{
  "norm_place": "pre",
  "qk_norm": false,
  "optimizer": "adamw",
  "final_lr_fraction": 0.0,
  "max_steps": 6780,
  "dataset": "wikipedia_en"
}
Each number is 128 + 32 x the weight over the matrix's rms, rounded and kept within 0 to 255. Layers, rows and columns count from 0.

# layer 2 MLP down (transposed), 192x64, rms 0.143, rows 90-124, columns 0-63
[[128 128 120 142  99 235 198 144 137 139 151 155 160 160 113 185  90 128 113 151 167 141 116 157 124 167  99  61  93 203 147 148  82 167 112 170 179 114  45  85 142  60 124 171  85 114 126 158 143 181  94 102 160 112 198 180 139  87 167 132 135  95 103 114]
 [117 100 117 156  46  92 170  78 139 161  95  73 113   1 118  72  91 107  52 105 115 184 169 138 164 155 160 119 156 143 104  66 178 143 156  75  87 138 175 106 123  71  90 188  77 151 216  34 109 101 118 139 159  76 139 132 143  26 170  87 161 102 106 168]
 [124 129 125 122 127 120 121 127 128 129 125 126 129 131 123 126 129 123 129 135 124 133 127 129 128 126 129 131 124 125 131 125 122 125 128 120 139 139 126 125 128 136 126 132 125 125 126 121 123 120 135 135 127 124 129 121 130 133 129 131 123 124 130 136]
 [137 128 124 130 126 124 124 132 128 126 132 134 121 122 127 129 128 126 128 132 125 125 126 121 133 135 131 122 125 124 131 133 133 124 125 130 120 127 133 128 127 133 124 124 125 126 124 133 127 128 140 132 124 128 123 123 133 123 123 131 124 121 132 127]
 [192 127  86 110 140 133 157  76  88  96 131 140 194 101 105 129 147 136 168  96 118 112   3  85 125 117 144  59 108 131 153 146 154 146 139 159 255 131  95  99 148  75 134 132  90 164 190 170 135 150 198 146 154 125 116 175 139  74 175  81 153 131  48 150]
 [126 132 140 125 135 132 132 122 132 126 123 125 133 132 125 126 131 127 132 119 137 120 128 125 134 125 128 128 133 133 125 131 134 125 127 129 129 125 124 128 125 131 124 124 132 131 126 125 128 132 127 130 125 132 131 127 131 132 130 128 124 127 138 128]
 [123 127 120 128 123 131 137 128 132 121 121 127 126 130 130 123 124 125 121 131 128 123 123 124 132 129 123 121 124 131 138 128 127 128 132 135 128 120 123 124 130 136 129 126 132 126 125 124 131 129 129 134 131 132 124 133 125 127 128 127 125 124 128 132]
 [ 38 127  93 156  76  97  87 255 101 107 199 161 142 105  87  80  49 115 112 107 135  90  47 135  78 190 158  68  77 105 125 125 182 138 127 113 175  62 102 168 148 132 150 135 129 104 147 148 124 126 112  88 168 129 132 118 172 124  82 169 169 255 116 141]
 [115 132 130 128 128 130 130 124 126 134 128 136 129 122 127 127 128 132 133 127 127 129 131 132 123 122 125 126 131 130 124 136 127 129 131 121 125 132 129 122 129 124 128 137 118 125 136 124 126 132 131 123 125 118 126 126 130 119 126 122 134 128 131 122]
 [125 125 180 172 151 167 171 212 130 154 180 134 141 103 186 129 121  75 119 175 130  68 110 138 128 167 106  55  80 107 130 166 229 126  96 120 131 133 104  66  88 154 129 175  38 157 167  45 153 138 104 125 119  34 135 120  98 119 141 190 173 165  84 120]
 [131  72 133 148  80  79 111 251 103  69 134 158 168  95 132 156  43 146 181 129  91 153 148 135 125  93  73  72  45  69 144  86 251 136 169 207  90 101 121 176 162 121 112 103  93  88  49 132  88  68 110 121 159  83 146 194 171 154 131 138 137 169  26 153]
 [120 137 101  78 103 156  90 144 157 187 162 142 121 157 125 141  71 151 102 115 107 133 146 129 147 120 170 133 146 127 101 129 156 120 110 146 104 177 137 151  81 184 100 127 160 142  68  70 132  95  87 136  99 149 122 121  66 117 138 147 137 201 150 138]
 [132 129 120 129 126 131 123 130 128 123 124 128 132 138 127 124 128 135 134 132 133 124 135 136 131 126 127 126 130 125 134 121 126 133 125 130 129 124 129 134 128 129 130 131 124 123 130 127 126 127 128 131 129 129 138 132 135 135 129 131 124 126 127 126]
 [156 135 114 104  58  80 122 114  77  71 131  70 138 168 150 123 110  24  67 128 141 142 151 100 212  76 208 170 134 176 147 135 143  76 108 120 255 123 176 136 129 142 190 164 177 166 109 142  67 174 118 161 167 186 166 197 115  98 149 162 223  57 146 189]
 [129 125 138 131 128 128 133 131 127 121 132 123 121 129 133 125 124 131 140 128 126 133 118 129 132 127 126 128 121 132 127 130 124 126 123 138 136 123 130 132 126 131 126 125 133 124 124 132 136 132 124 128 132 131 131 129 126 125 129 125 131 134 127 136]
 [197 130 155 107  88 105 130 202 140 150  95 160  69  78 115  86  97 146  63 144 108 128  94 141 112  71  62 126 177 142 122 118 103 129 149  91 151 131 142 231 187 113 111 112 199 115 124 114 104 123 129  98 150 229 135 141  85 131 127 203 177   0  39 141]
 [ 97 188 135 113 121 240  32 111 163 166 174 137 115  83 141  72 124 172 110 141  77 255 110 105  76 130  50 194 167 151 116 146 189 144 123 103 236  78 102 144 152 133  74 254 148 139 170 158 157  88 213 168 105 121  96 224 137 120  56 204 108  71 132 123]
 [ 94 118  84 115 104  95 163 142 171 168 107 127 126  95 134 138 118  86 117  95 110 131 115  93 142  77 174  86  55 117  99 111 169 121 135 145  29 140 173  95  59 108 131 146 130 194 163  56 219 154 148 127 119  75  96 131 162 119 149 126 154 255  98  77]
 [109  94 101  38 152 138 110 101 109 119 146 103  88 120 127 152 116 149 180  62 142  77 207 154 147 130 124  83 143 176 159  81  72 135  99  93   0 114 104 149  93  93 112  31 183 167 101 171 151  92 114 148 164 233  59 171  73 130 207 106 133  85 161  84]
 [112 158 109 105 115 137 145  71  97 108 168 138 143  71  97 207 122  78 127 183 128  93 167  91 136 198  98 192 109  73 146 141 155 140  83 139 129 131 110 127  92  95 118 116 123 121 118 148 118  77 176 153 159 140 177 101 109 101 184 120 105 231 121 123]
 [136 105  51 159 105 202 159 186 174 139 131 132 147 122 122 174 136  79 110 147 139 127  34  58  91  95 211 102 102 154 153 168 116 120 140 114 131 126 106  86  61  89 139 160  69  85 108  95 103 195 127 175 157  78 160 143 135 132 153 134 152 128 217 121]
 [ 91  62  99 139 127 150 163 145 182 160 142 123 201 165 181 104  78 152 132  65 183 163 121 115 130 195 104 156  90 113 123  90 182 121  80 124 255 133 120  53 166 210 112 238 166 140 186 110 171  47  95 119 157 126 173  91 101 104 102 117 118 238 121  73]
 [ 86 150 139 114  68 124 109  50 112 104 138  49  79 105 137 124 126 132 130 105  66  26 148  99 106  85 102 144 166  86 137 142  60  98 159 105 223 130 109 190 105 117 120  32 146 107 138 171 130 153 122 144 127 189 116 154 177 120 151  62 169  15 219 136]
 [127 142 129 126 127 126 125 127 123 121 125 123 124 121 125 131 123 132 128 136 131 132 128 128 126 129 138 133 129 114 136 131 124 125 116 127 119 118 126 132 124 127 121 126 133 122 128 135 125 118 127 131 130 119 133 123 131 125 123 136 130 134 134 126]
 [ 81  99  66  97 103 129 114 147 146 126 147 215 202 100 106 117 120 148 124 139 125 131 179 125 150 134 146 139 152 111  60 177 202 144 167 128 119  97 163 108 150 139 103 173  89 142 114 100 140 105  38  87  83  66 102 139 165  62 129 192 164 248 143  95]
 [118  66 115 133 131 123 235 180 143 169  89 145 140 187 160 112 134 101  96  59 126 125 115 147 120 113 115 132 119  53 173 112 151  90 153 142 155 122 183  94 161  70 133 128 177 122 220 133  78 109 200  93 120 106  60 203 172  88  99 146 198  75 123  79]
 [100 114  40 154 126 152 122 140 116 165 157 159 111 165  49 160 131 118 153 161 130 144 126  71 131 154  82 169 130 113 166 132  75  84 173 168 187 145 153 153 103  97  73 195  92 176 163 158 180 119 105 133 141  35  64 106 179  92  85 150 160 255 191 121]
 [128 124 125 127 129 131 129 135 134 123 126 129 131 121 126 117 128 128 120 140 127 125 122 118 135 127 134 129 130 128 122 126 130 115 123 130 129 131 126 132 131 138 120 131 129 125 123 135 134 121 128 126 136 121 125 134 130 131 122 124 125 133 129 130]
 [124 130 125 130 122 128 130 130 124 124 133 124 126 131 128 133 128 131 128 130 134 139 124 126 128 129 131 129 129 132 128 134 129 127 128 125 125 133 128 132 134 131 125 127 124 133 132 127 128 128 129 125 131 128 122 122 126 125 131 126 126 125 131 126]
 [142 122 126 129 124 129 123 117 121 122 117 123 137 129 132 128 124 123 129 133 121 128 136 129 122 124 113 135 136 121 124 132 129 126 133 126 119 118 131 127 131 130 136 126 135 130 129 126 131 125 135 133 129 131 122 130 130 134 131 130 131 131 129 133]
 [146 154 122 110 131  84 190 142 224  43 137 104 161 104  74  94 144 137  86 158  63  87 133 133 179  92 161 126 105  83 124 147 150 165 131 107 130 118 169  66  57 116  28 133 170 169 154  47 110 103 175 119 178  91 139 133  98  45 181 176  56 202 178 121]
 [ 95 142 126 123  99 125 146 197 136 163 135 145 145  60 106 122 115 173 152 157  99 169  95 129 126 112  34  50 142 156 148  99 194 156  96 184 187 133 113 154 116 139  42 221 122 150 126  64 166 193 138 176 100 106 206 108 171 118 121 138  99 104 121 130]
 [102 165 158 143 154  68  95 140 129  79 155  64 132 134  83  80 161 108  93 144 107  68 135  95 132 132 100  91  74 120 147 130 110 129 144 104 209 106 123 207 229  97 110 121  81 140 121 105 133 143 160 115 142 186 123 158 166 165 117  94 106  40 138 137]
 [115 129 129 137 122 122 124 130 125 133 129 107 153 130 136 128 123 130 123 129 121 122 128 119 110 133 110 130 125 120 117 125 135 128 122 118 130 125 133 131 131 143 131 120 132 128 131 140 124 122 120 126 132 133 140 133 130 134 140 130 132 139 114 130]
 [135 141 123 132 116 121 133 133 133 133 125 129 121 117 130 121 135 135 137 133 144 139 133 139 120 130 126 136 126 129 125 140 123 128 120 134 133 126 126 121 123 132 124 138 130 132 128 129 137 129 126 127 129 112 128 137 124 111 120 126 134 124 128 125]]
# layer 2 MLP gate, 192x64, rms 0.156, rows 91-125, columns 0-63
[[ 87  58 105 146   8 105 120 120 131 154  81  63 136   4 122 110 112 151  75 118 154 180 144  95 154 106 132 137 131 137 106 102 126 129 188  91 105 114 163 116 181  54  91 132 119 177 193  51  51  89 112 159 162  77 134  95 111  28 138  96 143 115 161 210]
 [128 130 142 129 126 127 131 125 136 122 118 127 132 123 129 131 128 133 129 130 141 123 123 127 129 129 135 130 127 131 136 132 130 136 127 137 128 122 119 125 126 121 128 127 125 135 125 131 127 127 120 132 134 128 121 132 123 120 125 115 131 130 121 124]
 [128 125 137 129 130 125 131 125 131 124 122 125 125 127 123 135 128 125 117 127 126 126 123 137 134 125 130 126 128 120 123 127 126 127 127 135 128 125 131 126 124 127 120 128 123 133 128 127 125 125 130 138 122 123 136 127 122 120 129 132 131 129 132 129]
 [ 95 110 176 137 102 148 173 206 115 210 180  90  48 106 112 100  76  66  74  73 165 158  98 190 194 145  89 201 143  99 119 137  73  97 189 115  99 114 201 140 225 146 119 117 114  79  28  78 138 116  49  98 108  88 119  93 199 209 114 147 104 112 199  97]
 [126 128 124 129 126 130 132 131 126 130 137 133 127 130 123 136 125 124 128 138 126 127 131 139 131 133 132 128 127 126 134 135 126 124 130 143 128 134 122 127 130 119 137 125 122 127 124 123 126 118 134 130 129 131 131 122 124 131 127 138 129 129 128 132]
 [131 128 127 126 141 136 128 125 128 130 122 127 134 124 136 125 129 130 127 141 127 128 124 119 128 126 127 129 120 121 127 136 131 124 127 127 126 130 129 125 120 134 128 128 128 132 129 124 124 128 146 118 132 127 135 118 134 131 131 130 125 126 131 127]
 [243 107 175  74 159 180 138  72 100 218  73 116 125 119 108 116 115 202 140 124  93 108 115  93 135  86 207 221 166 252 174 172  69 119 138 160 121 152 215 115 124 157 141  88 151 173 122 124 171 132 137 116 105 200 137 107  89 127 188  90 123  90 184  65]
 [129 121 129 129 127 135 129 127 128 130 130 124 126 132 129 127 127 134 138 131 132 121 138 127 129 119 129 126 130 122 134 115 131 145 128 133 130 129 136 130 128 131 122 129 126 138 126 130 128 130 129 126 131 130 128 120 131 122 123 128 127 127 129 114]
 [161 164  67  92 158 110  47  59 145 113 108 122  89 129 135  35 124 170 117 109 117 198 145 138 169 193  83 132 165 181 141 142 112 180 149 199 118 120  80 194  97  96 100 132 122 124 126 117 143 135  94  97 115 153 215 125 158 131 212  67 103 140 119 111]
 [131 154 146  93 133 176 154  54 215 179 119  92  77 138 182  90 149 114  95 145 111  88  71 147 153 116 189 153 159 217 154 144  80 100  53  35 119 144 131  69 126 157 157 167 166 155 199 102  90 138 181 147  74 131 104  84 126 110 138 197 150 187 192 129]
 [136 141 136 126 133  49 120 128 138 179 165 138 121  91 139 105 109 160  64 163 134 170 171 101 159 139  90 121 163 122 137 183 186 155 160 143 112 132 111  99 116 100 128 100 101  85 116  87 138  98 108 126 164 117 181  77 140 117 129 158 152 183 132 193]
 [127 118 127 131 128 130 127 126 129 119 138 131 129 129 132 128 130 128 120 129 134 129 133 131 124 125 132 129 123 131 128 125 132 131 123 139 127 125 125 127 131 123 131 130 127 126 129 123 135 127 139 131 131 130 129 124 120 127 130 116 131 125 128 120]
 [187  77 198 107  92 131 112 153  83 133 255 106  59 144 155 104 118  99 111 171 117  65 255 123 181 101 146 166  97 170 154  79 150  54 177 146  65  73 123 185 106 156 153 243  43 109  59 117 151 109  47 184 106 130 202 243  42  87 243 124 155 185 105  48]
 [131 122 137 129 119 120 132 133 130 124 133 128 131 125 133 120 126 129 126 142 136 128 119 131 128 126 119 128 122 123 135 124 131 127 134 129 128 122 124 130 132 127 122 126 136 125 130 125 131 127 134 128 131 135 134 131 120 127 126 128 129 126 131 121]
 [ 44 170 142 127 193 181  99  75  92 103 121  97 123 206 150 213 147 141 236 120 163 143 157 204 132 103 191 133  85  88  83 164 142 117  71 164 104 164 155  73 102 154 132 135 100 116 110 135 123 145  34 109 105  86 158 100 148 170  93  91  40 218 174  93]
 [167  82 137 106  67   0 158 173 103  95  76 131 155 187 128 177 123 111 109  98 183  12 113 172 114 102 170  27 105 112 108 114  51 127 185 208 111 188 211 118 127 124 144  92  82 126 128 113  89  80 118 161 120 168 189  18 117  99 197  85  99 208  71  89]
 [223  97 176 120 102 200  93 122 134 102 124 118 131 154  47 121 118 163 162 149 154  54 137 182 112 226 116 157 229 111 200 172 120 110 114 162 133 102 110 193 166 158 145 189 129  35 126  90  54 120 136 175 158 192 143 108 109 136 115 168  90 124 164 203]
 [157 128 162 186  62 135  43 178 167 148 139  63  62 129 100 123 148 145  95 111  95  65  87 131 109 119 143 167 113 230 110  81 184 207 161  82 125 191  94 179 147 113  96 178  95 151 120  89 131 165  32 158 142 173 132 139 169 152 125  52 172 136 133  73]
 [172 132 159 128 135 107 106 116 129 183 107 130 109 104  84  53 140 160 142  34 146 179 134 135 110  64  96  63 133 197 175  74 100 169 120 125  89 117 128 149 171 149 147 174 127 132 114 143 109 151 128 102  90 106 115 111 102 137 139  93 141 134  83 131]
 [164 111 169 132 161 135 108 127  72 122 178 191  50 137 122 168 111 165 249  92 149  58  53 124 108 105 152  75  78 141 174 122 151 171 125  97 113 117 167  75  71 123 160 136  96  96 150 100 138 139 133 135 134 142 126  73  98 165 127 156 107 149 123  79]
 [189 184 108  53 161 142  82 133   3  91 136 133  71 120  92 127 133  78  81 154 142 106  54 179  86 116 139  38 208 148 148  84 166 179 125  91 142 162 123 161  58  65  63  85  95 131 123 160 134 226 106  92 123 165 114 173 179  72 182 126 113  64 139  74]
 [139 197 117  83  97  51 104  83 152 129 100  54 101  90 136  59 103 151  72 120 143  83 121 164 102  55 100 126 166  95 110 169 138  84 173 103 132 104 142 119 134 106 125 126  58  62 113 173 137 138  66  78 123 135 196  76 228 163 209 103 132  88 197 142]
 [122 122 122 127 124 129 130 133 123 128 126 126 127 128 132 142 133 126 133 137 116 136 130 129 127 128 125 125 122 116 129 123 124 119 135 121 127 127 141 124 134 129 129 126 131 129 136 118 125 122 152 129 126 133 135 120 132 136 126 133 127 129 132 129]
 [146 125 186 127 154 100 172 117 115 100  67  91 131 150 170 154  78 141 162 100 138 143 111 178  99 193  49 109  42 168 139  84  57 119 126 187  95 112  91 133 131 174 126 164 160  89  85 102 127 120 192 112 122 104 206 106 126 107 125 128  66 171 119 180]
 [137 133 135 105 153  55 100 108 169 124 182  79  97 119 118 121 106 128 149 124 157 131 153 121 191 168 114  97  96 171  88  89 108 134 124 118  88 144  75  84 156 168 136 192  82 145  64 166 149 125  25  67 156 102 169 104 122 168 141 139 150 208 174 192]
 [201 184 151 118 127 147 108 149 130  85  51  97 152  86 173 154 104  89  91  84 146 113 118 110 101 142 170  97  93 130  90 164 132 151 172 144  98 157  98 183 159 155 161 157 107  83 139  13 118 162  90 112  90  87 143 147 152 172 143  79  53  78  65 144]
 [127 133 126 130 125 124 132 133 131 121 138 127 121 121 130 129 132 120 136 127 125 135 128 112 128 129 132 126 127 126 131 133 123 124 130 129 128 132 121 125 138 129 130 134 130 129 123 131 126 131 124 121 129 131 132 130 121 122 126 124 131 131 121 133]
 [126 133 127 126 129 135 126 131 131 130 132 128 124 136 124 133 124 133 136 132 129 128 131 133 131 133 132 123 128 128 128 128 125 135 127 131 129 125 131 128 128 123 124 128 132 130 121 130 133 127 128 134 126 133 126 131 131 127 135 129 130 129 128 122]
 [124 129 131 124 120 124 125 134 128 126 118 121 124 128 134 132 131 132 118 147 123 136 135 132 125 134 127 124 130 126 128 126 119 111 132 129 127 128 135 130 128 120 135 124 124 123 127 121 118 122 125 121 129 129 121 127 127 136 126 138 128 132 124 136]
 [134 112  68 111 168 174 132  94  74 198 133 123  75  87 163 129 101 131 156  63 208 119 150 195 108 197  84 121 109 132 157 123 141  37 157 203 119 129 101 146 255  44 157 177  76  76 153 189 236 104 104 108 104 125  97 116  96 129  94 114 178 148  90 150]
 [136 165 123 173 112  82 146 155 106 149 188 120  98  58 127  91 107 131 104 130 147 136 134 185 158 160  50 122  85 119 114  69 235 134 131 112 146 198 119 125 117  96 118 165 112 181 162 107 188 158  95 175 104  96 177 102 110 132 176  92 162 113 178 181]
 [ 32 114 115 160  89 144 178 124  90 187 149 135 157 126 115 129  99 130 183 156  78 147 147 106 110 124 180 151 134  80 147 100 178 100 150 202 157  71 171  98 151 255  58 130 134 118 136 144  93 127 154 200 113 198 109 144  99  69  99 178 156 135  70 103]
 [134 120 141 121 115 129 125 124 132 134 106 127 124 121 121 111 132 137 113 153 142 128 130 124 125 112 133 127 129 122 146 136 131 127 144 146 125 112 136 130 124 130 126 130 117 121 127 117 124 117 123 136 129 126 138 131 124 135 119 140 122 120 122 139]
 [136 129 120 132 121 120 137 126 134 129 128 131 137 130 124 127 121 129 114 111 133 130 124 113 112 131 133 118 118 117 121 137 125 134 123 129 129 133 130 130 127 114 128 133 129 113 123 127 128 122 122 120 132 131 129 128 117 134 126 122 122 121 131 118]
 [179 150  81 111 116 150  81 165 100  91 146 237  89 175  73 119 145  30 111 139  64 101  98 105  88 149  89  82 177 182 139 136 208 231  90 109 144 154  88 179 106  61  87 111 164 180 137 147 106 219  66 182 126 202 117 172 150  47 105  81 142 117 153  11]]
# layer 2 MLP up, 192x64, rms 0.147, rows 91-125, columns 0-63
[[ 62 126 161  99 155 114  97 124 158 156 164 128 109 209 178 125 122 104 195 164 206  95 209 141 122 101 138 121 123 152 158 171 163  83 121 192  39 209 123 148  94 196  95 147 137 140 157 205 154 127 175 126  87 183 132 130 127 144  74 223 137 216  97  78]
 [124 118 128 119 134 128 134 135 124 125 132 133 135 132 127 130 131 126 127 133 132 127 124 125 126 129 124 125 129 133 136 137 126 134 127 136 129 130 129 125 132 120 125 122 131 116 128 131 131 128 130 121 125 122 130 123 137 128 127 130 122 125 130 124]
 [133 128 127 133 139 131 126 129 133 128 133 132 135 131 129 127 123 127 123 118 125 121 126 133 134 132 129 132 129 136 130 129 135 133 128 123 130 129 129 127 136 139 134 125 126 127 132 133 131 132 137 121 123 130 126 124 122 125 122 131 127 130 129 125]
 [ 79  82 186 117 138 204 142 211 184 243 161 157 126 109 188 120 117 106 103  84 113 203 115  97 228 144 123 186  93  63  75 162 177  79 134 101 155  85 176  76 199 114  74 107  84  78 135 135 164 116  63  61 148 111  79  78 194  63  91 149 120 133 161 121]
 [124 133 131 135 115 127 132 130 122 126 131 130 129 131 123 134 126 121 123 131 125 125 129 115 123 137 122 131 127 127 125 133 116 121 129 119 128 136 132 132 128 126 132 131 130 133 138 124 123 126 124 133 125 129 128 124 122 135 126 116 130 127 133 135]
 [123 128 120 136 135 129 125 130 130 127 130 120 128 118 129 121 125 125 119 137 136 126 126 134 131 129 127 131 131 124 127 123 123 132 137 105 131 134 129 126 123 129 124 131 130 122 126 127 130 127 131 132 131 128 130 128 131 127 121 127 131 127 135 131]
 [115 151 133 175 150 111  81 180  93 138 150  94 136 101  95 153  52 149 151  68 216 129 168 159  89 181 115  87  82 105 154 212 120 135 163   7 164  28  95 147  73  65 177  75 121 102 133 161 120 103  58 107 199  97 126  91 175  89  54  83 212 175 101 175]
 [122 125 135 118 120 134 127 125 123 126 128 130 129 125 138 129 126 135 137 129 127 129 129 125 122 129 129 129 133 128 132 116 137 114 122 116 126 129 131 130 135 135 128 126 128 128 136 122 134 129 142 127 133 135 134 127 125 135 123 124 133 127 123 124]
 [113 161 182 144 115 113 136 133  92 184 148 137 185  11 107 114 136  47  41  76 113  46 179 103  96 129 120  82 110 111  97  89 195  92  97  62 153 152 105 107  75 152 150 123  96 133 183  68  50 143 128 236 118 132  84 102 133 106  61 172 107 102  63 155]
 [136 117  88 129  92  38 177 184 130 108 122 133 216  83 102 152  76 104 148  95  89 160 119 157 143  98 134 209  62  84 143 153 189 118 123 114 184 108 111 106 127 161  43 143  87 178 153  68 116  60 184 218 170  90 134 176 205 103 172 102 176 145  53 130]
 [139 128 146 146 156 129  79  99  77 103 166  97  55 150 171 148 144 102  78 166  64 116  89 151 117 164 133 110 112 173 156 141  54 142 151 111 131 122  88 151  79 138 127 144 153 148 148 105 128 135 173 165 123 148 114  87 120  82 159  84  96 147 176 101]
 [128 127 135 123 127 129 136 122 134 127 127 129 128 127 123 131 129 133 132 118 131 122 127 126 125 128 133 125 130 132 136 133 127 121 128 154 129 124 123 125 130 128 123 125 128 129 130 130 128 128 127 140 127 132 126 138 130 122 128 125 130 127 122 128]
 [162  31 134 196  61  76 127 115 101  95 192 111 118 204 186 141 144  60  79 141 166  48 253 144 255  61 164 184 114 180 113  67 151  95 175 181 132 135 139 156  74  89 140 160 135 138 114 154 140  92  56 202 124 218 206 255 123  76 233  61 230 131  91  95]
 [136 122 127 130 133 129 120 126 134 136 126 136 123 130 135 133 127 138 122 118 135 131 134 137 127 127 127 128 124 121 125 129 129 131 134 133 127 126 133 130 127 128 130 122 123 128 130 127 129 126 122 122 130 127 139 130 129 136 121 139 126 130 121 127]
 [ 97  82 134 103 119 182 120  84  76  81  68 111 108  99  95 178 110  84 133  78 155 111  64 176 141  88 187 108  96  20 111  92 122  80  45 188 219 151 134  86  77 103  76 139  62  84 115 147  78 150 113 135 172 114  80 131 162 130 140  29  90 132 117  97]
 [117  78 125 139 110  96 194 128 128 124 176 255 191 187 140  92  57 135 141 162 147 117 147 164 121 135 146 145 150 148 169 187 154 212 121 167 175  13 114  69 100 109   5  88 185 156 187 162 139 152  32  84 111  67 140 148 198 103 146  97 158 147 139  68]
 [ 77 175 133 128 170  59 164 116 151 177  72 144 120  86 169 159 131  69  70  89 136 186 135  39 107  28 143 101  60 146  87 110 150 109  94 121 181 139 150 102  95 136 139  56  90 201 122 128 207 131 126 117 119 121 111 170 153 110 145 113 157 111  42  66]
 [ 83 166  78  56 159 155 139 132 204  69  97  83 150 171 117 168  80 123 198 125 187 132 216 255  73 164  73 114 200 134 158 147 128 117 101 101 112 111 216 143 138 146 136 135 132 172  84 147 115  64 154 115 160 114 106 153 133 125 142 124 190 170 136 182]
 [132 155  83 165 152 161 145  45 134 111 126 111 160 129  97 185 163 104 139 159  74 137 182  72 114 170 113 170 132  15  90 106 150 102  86 158 127 113 143 134 112 122 121 119 152 122 112 164  94  82 122 149 135 132 173 132 127 107 170 110  78 184 114 163]
 [143 146  25 139 120 135 141 120 158  85 178 126 118  82 104 163 134 112 108 176  75 107  73 106 115 174 162 103 183 156 151 157 101 251 103 107 114 173  67 141  52 118 107 138 134 128  89 130 117 201  75 176 117 125 210 107 119 141 173  95 105 106 199 121]
 [119 105  85 189 124 156  99 101 146 134 124 161 114  99 168 153  73 203  89  42  58 125  73 128 196 198  77 185 121 138 171  85 133 153 118 140 234 141  30 121 137 219 203 147 162 156 209 117 147 113 154 162 173  70  80 143 121 196 156 168  98 169  90 159]
 [152 145  95 147 146 135 128 109 151 121 150  81  72 125 181 178 133 204 136 130 131  25  64 129  81 148 118 105 153 109 132  96 102 170 154 169  54 131 123 170 191  29 100 119 154  81 153 181 152 102 145 126  96  98 185 134 174 153 211  61 230  87 137 110]
 [130 125 127 125 123 135 135 129 125 133 125 121 119 131 127 119 130 132 130 130 125 121 122 131 128 130 131 141 124 130 140 119 143 140 133 130 129 117 129 125 135 131 129 127 133 133 128 130 122 130 124 132 135 125 128 132 131 134 131 134 119 131 140 134]
 [ 60  95  70 115 120 165 128 123 138 175 117 216 172 122 155 116 177 147 112 159 121 125 148 126 157  88 163 109 197 116  77 183 209 162 109 121 104 111 229 116 140  98  62 113 121 189 107 132 128  84  76 109  92  78  89 154 151 103 145 152 172 120 156 132]
 [137  71  83 133 115 150 213 232 137 158 134 142 140 137 191  71 103 142 101 104  74 154 127 117 167 128 104 151 131  63 146 171 190 106  93 100 119 155 207 104 188 108  95 103 149  82 193 148  71 121 167 158 140  87  99 150 199  83  91  92 168 113  93  86]
 [120 113  88 143 178 126  90  81  95 194 186 131  65  90  10  80 168 152 156 139 122 115 156  54 157 146 153 122 183  48 128  96 111  70 132 141 141 213 106 113 152  86 124 148  46 120 227 206  92  69 142 177 128 120 103 120 101 100  88 149 223 111 139 187]
 [124 130 131 135 126 133 130 120 133 129 130 126 129 141 124 126 134 131 137 136 128 122 129 126 125 131 129 138 121 125 127 128 126 125 119 141 127 130 130 121 126 133 140 128 122 129 126 130 126 131 119 137 132 127 130 128 121 125 129 121 131 126 128 128]
 [125 123 118 120 133 127 131 131 124 123 129 128 128 136 126 126 126 131 129 127 128 129 128 131 130 131 128 128 130 127 125 136 136 125 121 131 126 127 122 125 129 130 131 122 128 132 125 126 127 127 127 130 131 127 131 126 132 127 129 138 130 125 132 126]
 [128 122 122 116 117 128 134 126 128 127 124 129 130 129 129 127 122 125 135 142 127 124 129 120 128 125 133 129 127 132 148 142 124 115 118 150 126 140 136 128 133 125 118 127 122 122 125 127 132 131 124 126 129 132 126 129 133 131 119 134 129 123 133 135]
 [128 151  50 189 140 102 112 162 164 126  12 125 200 118  83 107 174  82  67  82 100 126  82 113 201  73 138 113 139  74 102  91  61 148  86  86 143 156 157  75 134 110  64 122 124 172  68 114  51  99 132  84 150  36 152  89 168  25 202 178 114 125 111 121]
 [220 110 129 133 195 172 120  70 128 144 138  29 132  74 164 120  96 159  49  92 172  73 105 113 151 118 145 131 130 166 139  82  96 137 154  58 114 110 158 106 160 141 160 114 112  56 129 113  64 191 132 140 134 162  98 101 122 153 148 163 116 126 143 128]
 [141 142 125 105  72 198 168 142 152 185 129 190 103 143 190 122 146 132 184 146 132 178 167 192 134 140 175 159 158 117 160 162 138 152 156 164 113 143 168  54  60 194 143 134 204 112 136 133 123 162 132 108 103 159 130 113  69  79 104 139 170 133 115 133]
 [124 140 133 123 126 129 130 135 128 134 120 114 131 126 141 130 132 113 129 130 136 126 122 121 133 119 126 133 124 117 125  98 143 116 128 117 127 135 146 129 134 127 124 124 129 147 125 134 100 125 121 142 133 128 127 118 152 125 122 138 132 128 139 136]
 [138 132 132 132 139 127 134 129 130 115 125 131 129 132 122 113 119 131 119 142 125 121 123 131 126 136 136 121 122 132 120 141 119 129 131 132 132 129 117 125 122 127 129 127 129 132 126 142 137 128 116 115 125 116 120 133 129 131 126 128 124 131 121 140]
 [ 90  65  77 146  52 159 141 102  48 160 116 134 136  89  98 119  38 146 113 127  88  87  57 141  97 139 140  80 111  49 255  92 112  48  84 122 191 175 105 132 133 155 135 156  80 112 165  67 109  62 122 156 196  64  37  94  95 179 138  45 107 115 124 166]]